python train.py --n_head=4 --head_dim=64 --norm_place="pre" --qk_norm=false --tie_embeddings=false --init="uniform" --init_std_qkv=0.0398 --init_std_o=0.0 --init_std_up=0.0398 --lr=0.00681 --lr_head=0.00941 --final_lr_fraction=0.05 --doc_mask=true
Each number is 128 + 24 x the weight over its row's rms, rounded and kept within 0 to 255. Layers, rows and columns count from 0. The size above them is the row's rms in percent of the matrix's.

# layer 2 MLP up, 576x224, rms 0.221, rows 200-202, columns 0-223
size [107  96  96]
[[140 156 108  83 119 128 128 151 187 137 140 122 136 140 137 114  99 124 102 145 154  60 127 132  76 112  84 125 163 114 129 101 151 107 111  90 165 115 117 108 127 139 146 184 122  96 108 117 137 146 119 135 122 150 135 144 116 124 113 148 142 111 156 118 122 129 104 122 154  99  98 120 120 105 122 129 192 143 106 147 127 132 122 139 117 111 124 143 101 144 140 186  51 128 122 144 185 151 142  96 131 101 143 135 153 144 136 112 116  89  98 122 114 108 135 122 170 147 152 110  93 121 154 145 181 105 104 150 110 134 140 132 171 160  98 118 140 157 138  91 145 146 123 153 157 114 111 144 129 160 133 131 138 152 167 109  95 113 117 159 152 129 101 116 121 153 131 129 133 102 127 138  98 156 169 124 154 153  87  86 142  89 105 131 159 137 138 118  82 169 120 158 126  98  97 101 140  99 114 150 110 176 151 128 147 108 155 109 147 130 168 102 144 162 133 110 110  97  93 124 109 132  92 134]
 [193 149 101 132 130 101 130 127 111 129 152 174 110 126 126 119  90 128 159 119 144 113 132 109 119 140 136 168 121 150  79 114 109  77 107 104  91 135 136 134 116 144 136 144 166 124 102 171 144 141 137 136 134 124 123  95 118 129 151 156 127 112 130 106 139 116 133 105 102 126 110 101 115 166 148 166  78 114 101 140 138 151 110 142 122 110 118 144 153 153 167 114 148 154 103 117 151 130 142 158 104 144  85 198 136 130 157 100 105 114 105 147 121 129 118  96 173 111  90 129 126 116 126 112 112 163 116  98 115 111 101 142 136 163 127 104 128 141  98 138 147 110 113  99 128 113 119 138 111 135 111 134 140 158 121 119  74 198 105 102 138 174 144 155  74 166 129 145 107 140 119 122 152 129 138 125 105 134 126 111 143 163 130 149  64 182 131 121 120 164 110  83 168 152 123 101 127 135  57 136 112 153 133 137 148  99 139 121 124 157 131 155 138 181 139 142 146 105 139 144 138 104 165  85]
 [159  91 149 113 153 128 141 109 140  98 120 167  84 157 131  93 129 141 115 103 150 144 157  90 130 134 181 156 186  91 149 113 128 128  84 101 124 144 135 171 107 148 134 134 138 105 145 102  90 119 103 107 145 131 123 144 109 128 114 136 142  77 145  90 134 125 160 171 126 133 149 144 124 126  85 142 119  95 146 127 132 128 110 139 158 153 105 166 114  82 105 114  97 130 157 123 112 124 139 121  91 126 110 162 175 161 140 153 125 151 147 133 140  76 158 119 144 172 134 150  97  98 134 158 112 145 148 139 134 119  78 151 107 128 168 165  87 124 122 118 163 125 145 115 135 118  89 139  69 152 125 120 104 103 117 124 164 144 115 128 134 109 119 105 115 130 121 150 112 125 172 161 101 118 102 136 129 125 138 159 163  97 148 144 124 109 120 112 118 127 116 101 117 177 106  77 165  88 119 145 122 151 153 137  90 130 137 110  86 105 165 129 110 105 198 120 141 134 128 134 137 148  96 118]]
# layer 2 MLP down (transposed), 576x224, rms 0.164, rows 200-202, columns 0-223
size [ 98 103  96]
[[169 148 110 125 111 124 138 170 170 170 136 140 145 135 118 124 151 154 125 139 133 145 132 156  67 164 101 121 132  95 112 116 125  94 115 129 116 102 130 106 125  79 126 120  95 152 140 136 149 136 151 169 153 154  99 109 145 118 124 131 152 119 113 132 133 176 128  94 121 177 127 163 125 151 163 143 151 130 124 124 130 140 180 123 124  93 106 160  90 143 119 110 134 142  92 142 118 119 124 119  97 125  73 149 128 134 120  97 108 123  75 110  83 153 163 161  94 131 162 155 138 130  92 114 104 124 131 124 140 134 147  95 119 115 139 137 103 150 158 103  95 130 117 149 115 157 117 121 158 136 116 130 114 149 157 118 115 160 117 121 162 103 141  53 101 174 157 138 158 102 120 109 162 112 153 113 138 143 105  99 118 110 128 116 121 127 185  98 161 170 142 144  78 135  78 129 107 110 155 147 133 172 125 156 149 106  99  98 113 108 103 128 126 111 173 128 108  96 133 119  84 163 123 100]
 [139  95 138 132 129 113 145 160 100 158 154 133 130 100 157 108 167 105 146 142  98 127 138 167 128 139 135 161 134 119 119 123 132 116 157 158 115  77 132 126 130 184 142  87 125 154 126  98 140 110 136 150 119 114 141 141 167 139 160 123 146 141 147 147 142  76 177 138 108 100 119 145 144 123 130 153 124 176 129 121 137 133 107 106 121 130 110 138  89 142 122 120 155 141 130  76  63 116 178 145 159 125 124 144  76 139 178 126 158 147 140 134 130 119 133 159 156 144  92 136 120 126 130 118 116 132 131 128 119 136 118 105  87 115 146 130 179 142 114 135 119  93 108  90 143 122 106 142 126 147  93  98 102 153  92  98 130 160 105 138 203 186 116 173 150  92 138 103 139 121  88 139 119 120 129 119 115  96  87  93 150 126 119 142 149 146  85 143 157 108 140  68 141 122 106  98 140 148 104 161 134 110 142 133 126 156 170 188 122  96 142 138 132 137  86 137 121 158 130 145 118 122 157 126]
 [137 146 133 155 125 144 101 106 135 101 154 129 143 188 167 111 136 152 121 130 149  82 120 142 171 125 132  99 167 128 136 115 157 126  96 130 142 112 133 139 154 129  71 138 105 157 140  90 143 172 170 157 121 130 153 147 106 133  67 103 130 150 154 109 159 153 161 119 130  98 142 153 156 164 152 129 120 104 145 115 155 116 123 115 134 146 172 136 151  84 104 146 118 153 154 165 131 123  91 130  97 140 129 133 160  74 143 137 123  89 129 112 179 135 110 144 159 158 115 124 147 104  90 124 100 112 120 133 120 106 143 120 110 106 167 148 142 133 121 109 131 146 131 135 145  90 119 166  92 135 143 152 123 137 154 108 145 160 113 152 136 106 158 123 119 135  83 153  87 159 129 143 147 135 121  78 200 144 135 125 124 112 156 161 128  86 136 121 121 111  98 106 116 131  54 124 143 126  74 128 139 146 148 151 152 123 116 150 124 114 196  88 133 123 143 156 104 130 124 118 124 124 120 135]]
# layer 2 MLP gate, 576x224, rms 0.224, rows 201-202, columns 0-223
size [104 101]
[[ 97 143 138 135 145 141 159 101 158 140 125 159  96 133 115  99 113 103 122 155 116 115 126 163  90 164 174 160 118 161 138 127 149  96 116 115 162 104 140 134 127  98 123  83 161 108 156  88 128 123  80  69 149 102 123 112 108  79 123 109 157 148 166  99 123 124 117 119 141 127 125 121 162 129 115 170 149 137 135 123 123 158 118 142 152 128 192 116 166  78 111 159 169 131 127  91 124 155 106 119 123 135 162 133  89 120 130 128 107 134  60 144 125  93 136 137 115 138 105 193 140 158 127 151 132 155 112 144 147 133 121 143 159 101 152 131 171 108 112 113 138 153 111 168 121 126 162 122 133 124 114 160 138 107 129 141 114  99 152 159  94  95 137  71 126 122  95 165 128 152 125  84 130 124 130 134 121 147 144 142 110 112 121  98 148 112  96 118 130 105 134 154 140 148  92 166 152 114 145  90 129 139 148 113 159 157 112  84 142 160 103 156 128  98 144 149 118 134  94  87 136 118 121 167]
 [111 112 127 156 118 140 174 137 157 103 153 146 165 145 139  91 145 138 116 111 100 125 151  87 139 127 137 131 103  82 123 123 139 132 107 118 108 127 130 148 144 120 107 160 126 103 120  89 133 106 154 167 119 136 168 111  92 142  96 174  96 121 141 113 107 139 158 151 169 173 141 124 123 134  91 108 149 138 117 134 168 117 134 135 141 164 127 109 140  73 117 126 107 110 121 161 130 126 108 173  90 114 120 126 164 121 110 150 158 136 103 166 151 108 116 126  87 132 134  78  86 104  94  92 135 157 138  99 154  79 145 160 114 138 132 149 108 125 140  80 163 170 145 126 116 130  66 150 124 129 114 143 126 125 123 138 142 177 104 175 126 113 113 143 126 145 109 175 137 123 130 105 139 119  91 123 128 119 171 163 158  98 151 128  97  98 133  99  95 115 141  69 111 152 129 104 111 108 106 132 120 152 108  77  90  91 129 109 134 127 175 152 100 133 143 113 147 137 120 120 159 171 111 122]]